config = dict(
    n_layer=12,
    d_model=256,
    n_head=8,
    n_kv_head=8,
    head_dim=32,
    d_mlp=1024,
    vocab_size=1564,
    activation='tanh_gelu',
    norm='layernorm',
    norm_place='pre',
    norm_eps=1e-05,
    positions='learned',
    qk_norm=False,
    attn_scale=0.177,
    bias='all',
    tie_embeddings=True,
    parallel_block=False,
    init='uniform',
    init_std_qkv=0.0309,
    init_std_o=0.0,
    init_std_up=0.0309,
    init_std_down=0.0,
    optimizer='muon_variant',
    lr=0.00182,
    lr_mult_down=1.5,
    lr_head=0.00702,
    grad_clip=2.0,
    warmup_steps=200,
    schedule='wsd',
    decay_fraction=1.0,
    decay_shape='linear',
    final_lr_fraction=0.0,
    batch_tokens=65536,
    seq_len=1024,
    doc_mask=False,
    train_tokens=364500000,
    steps=5562,
    dataset='wikipedia_en',
)
Each number is 500 + 25 x the weight over the matrix's rms, rounded and kept within 0 to 999. Layers, rows and columns count from 0. Numbers have three digits each.

# layer 7 attention output, 256x256, rms 0.0408, rows 214-255, columns 128-159
512508477522495526474532494527492505513491524546517532487538508495500548493495496460450512479477
529503506517507438493524503487492488514474533501495512500505477456471520517495487506460519483516
523498499463476497474512509485517518529518497508503487536546510507492512514549482531453505506500
531489456473503491488475473520479523514502473474492519519536540497497516518480512477479539476542
507489494526498520487484541501520497528501495492466505491483487491485464492507521510464530493486
511510503519514436486508514499498505514439529482557465502531493521514490535507509468471514537492
500491494444479478522521471484498503487468496538503481519514496493541473496545522511490494504502
513478494497515521534503445491486506491518489456502491525448522514523477523495485516532564537490
513481491550467485513526508530501450493531502524504531517524509501481515501514474480489451499514
520518457441483474506552478514465494450508535549520453525475559481542514457526475526452510533429
464497509467474489494514499508487456457472527473507526455498512492509509515504471493476509503482
480471486501509513481550505507510506478487508503473514495502526556490499499493511507483515467507
450497511482531486519488472491491526495502500510520490472510484492472502520487479508498514501494
536492527496495519467500449481546494474511501492495494453516522478475522484526509506522490524499
487524588522488515496526537516489468488499514476485534478473502530513484502507512493530498486522
510535489475532471491462492494506507509524464549503502502495498508483501505497514489486500478508
497461477497478508480500475475537492492449469498531492490459502516502483499495468525545497489506
514478507447494489491502521492522517499512490502498511500477492461515525464534510507535513488529
501520519483514510492536485487497513524480512467526518517505515504486491513507526508494527488461
502502492506443482485470503505479535507497466457498476482509520525496501515502519515504506469501
551518497509478486508510504534526483495492511480493488551495450483486500493492493512505484485494
506507485506478496521504541480493491520530459504500489485487476543439468537495494505471484492529
518547509489514467493466461509509475478502511478487485490500537528483521519499519503537478513495
454479496485517541454472498492513478518548470477513480475467490473494474500521472506467526498548
484529507490521542484478524492477470515464485528509496458517512493502526509467520461512510480481
562446494546477501509478507483528486491464501531528495527562506488510513484524481513534484494506
534470501479489486479463503475510489473483471501447515459481479510546530497494481492500503512476
507487505471507537498511463495555522443477503491489543501497503476552491514531531519487481489537
490528533527489471504479488508488490529520518486495485496495487498520511517489521503487507507524
462524495492492500453503562491573502463535502492528497491526497510489491447492474505488498531517
500519509439494511494468505508472491543481480546488489483480502477512492481512473502507472491486
456499484476497531519536462527499482487487530506490447495489508472481513493536529495464501477476
488486480504495553507493514481489497487479527496505468522478460495501468523510518510532513477527
497484553531495489524480478482506486476512547497531442506490476520521523515499497472520513478487
499499514469500516515496498477527470513495505510535539472518500481501528539531500494541554455496
502477521485495484496497477472509492515523424535520499527497513497468488520483507493497490475515
456511517480488533495502525518522448482479493469478500489480489485531466485484499495502477495512
472512504507530469503519489484503499511443515480517499532471505498458484517503506506492510500518
479484507537489490526523494460522487516500496542468507521504513509502482492501473493524468514533
488522493509463509556472494492490486505503499483494493472497501495495501511503483525496514484486
466500509434512463473506497504491489470518485490497481536517478482496484517485532501493498511490
493457469536464484524516513557490490508514486489482518492505509544506516493478478567512500456514